Weights of a small transformer language model: 129M tokens, 2014 steps.
Each number is 128 + 32 x the weight over its row's rms, rounded and kept within 0 to 255. Layers, rows and columns count from 0. Numbers have three digits each. The size before them is the row's rms in percent of the matrix's.

# layer 2 MLP down (transposed), 640x224, rms 0.0868, rows 320-348, columns 112-223
096:155126125177094121145135161149182064134142081084138142147113130098123135183089068137137093055149116105112163112142197152162098069111112141090092095101107142167128148088132061157104137153192150127094081115190138088163110159144188158092145125088151126133172114116064130172094140138136137184123105129125108137134108102084158122108088132131
100:121130169107091141172131169130110091115135146168076178190117110113159137124084142162085122120135051054101157077129161116109130094111165082124153115137182135193158099153126145141073130133131138152141130181148172123176087104073161185093187149147137126175166131149113201167117092159078119112098125098127056146133159162149129119159058106123
091:135134103194154114109142154200100073147129090121098135083099142177162141126144158072124106112179134096140128132092149080104135122112126127097114137089125105089082124148174075134086149117124089148162169140107095099168140114090111092124115109084170181075145128170143092096120170149158117132132102166106202118118169134129177138117144135076
088:158130156135105177112078119147105152123109096184094100118130148180116106117098126183151138138156127054097156125137123159125105080148082172095070130106144075107105111170134129106132126195153110113142169118135135116093169148068147156132114158110097118153097168095169153153190144133162139147120170105170095139118182057126151115142157167090
101:066147117092090117113114135097165074096082108120143109145168148138099113133057102186086112069091083159081125119147102169152134158073149071129130120043113130123161134112155069118083103190100161150154118129148149086139114192169054158070143116130171115131115085116141122132157146099074122162077174167130089149119121095092096161172130075102
088:131071167108135105123147125084097119119112119142093144107165093126130113113160059160109072117165173171128158128127188076133116095107100106073113155096113124108118146138118164120143129104139153176143110167187111168151110169089108114120119186115071146114094090157123137137151142162087085159136201110110104106157159088090126129117128130096
099:125129102081135135115066168184126193094170109062056141073070135102187107145131083116139209154150141094183078108120164116151062144104150168109165136146110166107140114174146091096090135217130127122157105122131177095173113097204187117151110103102117092110134128076140162099142136117074131115160142133115036134141100118138100131098076137147
106:129066100129109210099170108177163144166077178134152152145087147155127080127137132114146159083148156111105209139172176127185137164121091156081136116105085099126176133128164139111095160152157106146115106126156166129103139129086117193096164109134084091117153138196064153162115095145055104173121110146120153089121161190109151164097100081140
103:103139163120151124136143184143151095159137124145132111048071140129094103161145130171157128149149107100124095161110141173172169121145161129114113185192195171140139118105051077095118109146124146100163139175180133140113127127087186119112186128156131097142174145162133160109121166098086125173140145124114130121139109122161136120171071125039
096:139178117106136091123180150099107190146126103141120150135111149121111150114101137129122160107106187175134126101131164130115037124117152057094145149145177099122133117162159107154099109176215132136157086082135135076100218115151183137163127149184165175168111123124133110107145139159155171159159169148102145149177142086142216167131155117138
095:103099070108082105173064131091139129143147148125184161120153138200195081081160121172180150105110126142153146079139156147113171063167085142121053174173119123110127129128158117152114127096141166176166096161165172117136153107095123096167149196077067107105147085159118166096180130072106085127082127100091119056102080169133147125142149139093
094:086168127128161142151126123144113133060171074175132149119135107098103151112179164129111119102166154122121126119073133136081108162108073178105077137119123143186115129115162117157115142133135110089130111130168161130127155156062134114116091162127160112171154089174148142158116189130104121098086132147093154150243046156111140200114166118106
104:101111129173109094118082142178121137088139078188175132086118123100107183131150115117098145116093136084108174136138138113107158124073197139131137171115151149137173180121153067125075127183120188131124141057173128157161174129091108151127099170150135110159163122155122156123105154136175149120124154137124147147143091193086127079113201119176
107:109139090121121125101163074104118103183204109148098178124129133083161142118104109127154084116106154134124134134140144143084108085087127114127134151177110142088099135104153128141065145094060154153104126079097092161136156118183140108137134143218191123090107070140143128147082105152135123094155087097130125106137096112194186147086130121143
101:162108160127180167199149140104199078144125120147125151134141190102116066170181160146108127176179157139085058052097163115108142139070113119165082096118121129122107131122161121154090159141157112199126118130118211098164125086156166136120075078133139150165128134099163118071169161115125130172096109186124200170164114156164125145121138110105
094:168099120103141178146106131118156129143160140094134081096147102104148138158127163132161084133110102188113060098112146093085145103191081133150105170126130084188131128107075110155138124128156112128120156112163101097137151077063131131108169163102108113123090116114155142117127110158083144124087143149131106133090190078170118099088118140088
097:151135118137102094085125103101122205111160123126120161104175163140074159091097164154150192105102166108143109170132154104124116101169191160136106099110106055104159106145168131223091140082145105100093126145108116071162111073148114060123106163194115102077108120166151136129167159084099185090123127115162143130132109111134155143169167171127
099:088167120107142105157117105078177080163177112144164200136127145137102126160138128136154147120179151138135138137033138097152163083135138139178142117095123118154174176202098115128148090118096142117117134128122132133109144066098127118094100085223145129107112141069084135074078113085165139140125128109164139130188101145140132111101126176086
095:112122099134184171151121162090166179175163183154153145130124072146081104148142142129107118128188164211142159086115133199130171112133122206156080174148072081123122113149113075066123151091111125117041153106115118182077121116084146148124151143111128154095137181081126188088101108119158161124113158121133177107139140143072119158120141122154
091:123120104089109094174103136138135134152119106143104133100195108104161085137064127137130142052146061142114094048104155203185145182149179194162143113113164144106170130154150090095112160122127187132143133151119152109128118059104091194173097103120125130150115142130108186149095100108100126181135121186131148130160091182097149095175139108150
101:129158080083087157092162089132130122094165181126164142124143123065094152148177086098190070164164149087159142131143125098057165110124083132105132120084125214147107183116138089175102095096125154058132113151098129098113129106134148114170144089152137116115146137144120110133067107076137066099179199161107090139135166142124117127108154124178
089:124101147194128085092107134082145095117169111128159091080107094057095132170113171134137070108189141142158162203182100145147141165114151157136136155142157112081092182150110138140108126136120155099112170095130176115073175142098116070147160059135104097197152149106111093035102184067171114111128157152130176086140132169117047122170115158042
105:109118139084116134194179157081129136187120115085174110104154115124148183145139159083094085176167130145231162132090141094134116159094091149121156105181132136186131195101120121104129164112148083118089140128140148123134139169098154114174170122149150135136120124040153172137131095164171152146134155113161102156130123075114050127063146114121
089:157111114158162142067097097113133171112178085108130092072116028125169102198166164112083116146157154155138150079128154118134144119159167139169103120087133084120126103155102096088077163085109131075153116086144049180078175130165094134205128136090147122068141140155102163117156152145095112105086143124136105141150167142140193141121156136145
091:134093156097183121112085176115111190095082085137155051085120150116170074125058158153111143152115140167110144154099124128115142109112096121092069138105084115109133104144143146136198143101142103113121128145143152160167128101108109122141051133110091099126115159116138115155110093131138126168103109132124169104101094140111185118168089126114
097:137113191088171150125073147113159144075142153129203175133092072142099123110123087121137181084205092181174139151157182089169139153153157208180056181100091113122128082085057174098176113139053162108078124101101106178040145161179149164157171083087136110130117145120146161142136122129135124130109170106143079096103139140100124181117107081136
096:127139140117118099162143114129143135177181076188160107089104184160226084156131171118109169085178071163136139141113142180137156121092102188176118135147115154135157141146087062116134103156140108098119184127101158133138150129129150122077144145118142103165135087124098111131110169110097112105105089125157152196098125104132105072120102160075
097:137110062057129136136130105108098133112153155164169143158212110155059143098138110130174111166118122155135101204196073113103148145158103140123101099170096119151162201107135069117098159085103152166144166092142123104074150123124111145117120118121140153106167094114157100157088116114096172100175068085151149053103124119134140138123181110138
098:142102121128149099113167144117036107078093148122095112110121150097122143159136144144113182110121140106107191072122085166127096155128107086151087107102168168122165169099076170058141092142137095128169117138140118119147142105134136104128145121129119148094136149116106130099106087130129151180138145165110171064106165112122104087108088132120
# layer 2 MLP up, 640x224, rms 0.0935, rows 321-349, columns 112-223
099:147076120107119160124175130112123110109143122152101104130151086212131067093129083135099158122133101145086078149057117120118135129129198137140165128123149147121155176140184101154117102117123108113108145135164146105193118197147167147142138096169164086206140154120139084087089132171132121077066143085109128143122124090109114090121215084152
080:129147151095139122136088108063100139120119126186177123148098168157093122181093091112057146128098131142151156124105104198153163081110098117060132111121108148113176156145090110104122155131138094150083124155129129107147077116163151187112114160169120124123130097118069132097158108108118075155157070131147079119128119154130101126170175108158
098:107172084165115099093165085090078130110172078134171182115156120048128134095177114110128131104100113107155159181167127101138143133094178131079106140152150110121137136137131124150111238110095127152131112099116191142163145188161115135135125149158136155102119132144194153125104136135192095096099109151069088184148065082119107117166167103133
094:177132174143181102169143077129130148116102132112126124160155083064136096182090145115102104101175123167139174129160155069077183135110183079080164099109139128135135112128115072162123152123028170123165084098131163087148124113143079115096127092175112150116154127111183176094121130179131120107119069151110127095109178122104151098117096120113
093:121055109152084147109082168104132148144134150138115136173124064083136058131085098100133146104139123100171122141155124156148084109062095082189147086110091135143139112109132123152163129113102122090052115161111104097121075113129113132040111126068145107088153130107128102157105140119122155122194101151149122148156163127124094075114143132187
109:145117091114155158167076167095158134114111099116131136132103147088109147159164119130115109153116186109115113126112115161126095173100107180127148109055184168130133136187074046060146123163093120139160108191098086062131136167148154082156136124119192115100140130143124127155156096145154168077202175140093163143129091094139099099136117135124
102:162188185198109137076067136134142120159171127152100095083132089138141086091161090120154171140149100083106150080176179137130137139137160072159107100129089162127125131187170127081137142196163186110171169127160126095149111101081161162115107135114178143137137131123146074127119128111118082148144146110127126153117128104095115099188158157063
097:180132111144141159112133091110084136081071135088125132163120153119150091149080138097137136184067106108069137142151101098128060123114091048088146126085133119119165110159176152123104196139141065120090127110163153115184091171149147102164145114075150106169097123106133145088142081161171151051099155061123081116114142178071131072106106146177
099:142191186133105113164152168153132154126163145166138106072128136072162116060098153152077114099068155154098142142162159113118070159129112077185078086078152082129134119075099082165148125142152099112117143160111146124133153077149122109161128101143116095131189166136140156136106106123142119118173098189105103076159118103200139069054148092134
112:146083103133125111149088069116175144102177127133135140116140143073126135106071151119039153156105104120161111143083102120207057130190123154134128125066122104146098203088092135190127145169159160150107145150123152169121127150094135130090095128157174126132213176109172089177043160154118116160137048150164112135144109106140103137125147173140
106:124122161133186104129159084099175157110138153150167091144148098139074160166163110161102127199126128110106127119154146143131169168157114127068156117114084099191126066141051147155088120161118153158090143171162145109097120136098120153149180109125121046151165126128066107181118119092044102203084122123141048154144114163148112144203106117161
093:095165140109122151134128117097162138125066137171149154098089127102073163188166186141135181161082115105115088112117188098182120154129102157099175120096202148136076156105104152154150126138150083134105146133152113147141161136091172104072128130086150089131170177137193174115110120149110154081098117147193173191068094136120161047153123128147
119:071115143131109145121168109093128112179131138131076109136090163173114074120159178104160103086114107165190176091129112084125135119139184133111131146124125101136092098117201135140083189175095117153090137162087128188127180168200151144057130171073157056140137109174174156108118157116175173160170089147127089192097150139162145167130107143089
109:148135160163143100106114138143125091059179172121149050125146123131137111120149106206128159206098126176146123117106051121113148158095106112089106181105103190148143112053138162049131081139093097182116055138154155152135136113131104146132137114114090107101128117127090163059153130090140079125132108180063136193074188129096123173116081182155
106:134197114194065075090119188113125126133190153121165149120105088117157045137174124140152118105154142134111139113113118147070151109147162117179118124142200059121118150146118159099111139155197171075100138157121139142087152104082166101136144141097153139129157138080162100092116144167133128122112080147164130113100181103095052126121120150119
094:169071114155172111067111111125142121081122152078123163125101124052157108097095079139127126148150091187121143121135098129112176194152127109163203147083142060131115135174142140142122121146163137100194170134118158125083124095153140061110178134104193149178123135130064089127142171138113115098179073123151113149198127136110064158136160124160
094:152108156172149082162083124160150203105185169168126090187082079144163189136116115086071106143121091143097175177130157130144107101066139122128136106069107118154080123025147108159143126112082155127161147123111167129109150099149213136104169149177132055172127147152134093123140144193096133128158135084153123131135174156133137121120151082148
120:128108104175114119053136127106117146169125113124131107100126137099117112162182129127041101115111126161156160148140108152166116147121086114086150114138109067078131117184131126114125168118121138058098131144173111074185144125120072041110176073130110103174115098111102109160101111130132141173087155112108168166088078113133191139070180151153
101:132113111118134108094137115101211125126168025173107112128122168153116122111109136139129176105152106074213139134116138059141125094110167102095148088139116131142106150082155112118139138103141080165156154128162118126109068181141166061157144161095170111133116068131171062142123114139152085140167100134099169156057176164170093136085062077077
088:114158081115130145143142082128148146189129147135134107131067157144178134178088111106087216143093117098093076163127113084122153118168157089122168167137109155131114172037120101142129108094201159119147146118111121125118168144108099180078110110115115142150174120133102112129089145084118087139098086140080087094179131097128157136134159111121
079:149151138096193126101136111145111087113141079132183147151136215147141079144146140089115108142107107127129153086084153170226080161054141126144176188156124110087097144211107133118166152060142084121106115151130107153161135159138160149097145147145135111110162141144106162131124094170120131124085061099130102152135129138110088102102149101197
110:133126108098173114158093085128053128129096096157087146139109131110120122132117073109171121096118125117158132142165134096167111134141158092108142110106113141160123210153140170096071137144119158099187156093169144195153162126088074118129111179140103148150118139107124110155151143170153180154101140075088192139108176085108141135147126140113
082:180163126128048122106163152151169135123157166150093153089166126173134128119077100148127123176145091133174126155163103143146086086115121052078159105118105105076105112155073141207165164153151120097103140131099162073147125140103118117084139164144148161126154198178097105140088119120040117165087146141151151060103120129103118103077125125109
088:170145125144114077187171206135117103102162187190149103156102111123085172120160159126126197129127106148132112135131142130112076083151160083204071176132176143104201101106137182113185163146115122114139131093132056125125116123130149164116094126092106167142127102168128139166177157088123090107116107155129132191172113126130106091160071105124
101:150069160144123149096079216153109202115053175117102131120119114146120147142091171149135107146146179104107165116113065136125169104134144185151114123126104116134104132072183116128154125099103142121133112173095118087149160163123142136094188116134134147117145124163145061151153100125117084168110139100193131071101137130197205112123140096126
117:142113099194164084166095153138082093136148157133097124108119040127142194102146102139077138140109127135147115080092118131130091130119132103176138082110225057114106169076146124131175118133116168094161099122087191116143165109160157188120133131104122179160135140125145158152107117150088129175117089115097175096101169102160113086146141115123
116:126090151149111142115145122081131120120089105160113115144139095121172150121153068151123172170102175146119159071108020130049101117169120117113199078116128156111159076141122098170100133173124133155130140175091140101154073166110143119111120125165088054113057123112131057136118129131098140080137191089054117154181129088082160068149092136161
095:158117115168127149150130131196121165087126166130149109162135102175171081112089116088134159139101144168153086096073153105150115174119109101138153158118165084141139123141112125071066147148133147071085127144044098136156107164171129099139089093142126089127103107102128141154198148114075152204092116126145104114087161108084185191153160135120
102:090098137141114071155165139134159115106127148165126182091167180129095171140135058147156111154156154187121129096118184098170080157200095126126220158140169095143079073094062146190077145119094141108154167129112132135119164121066164065146137118099154119108128164138191114155177135137140146076179154121119140222188182151153089138129140061171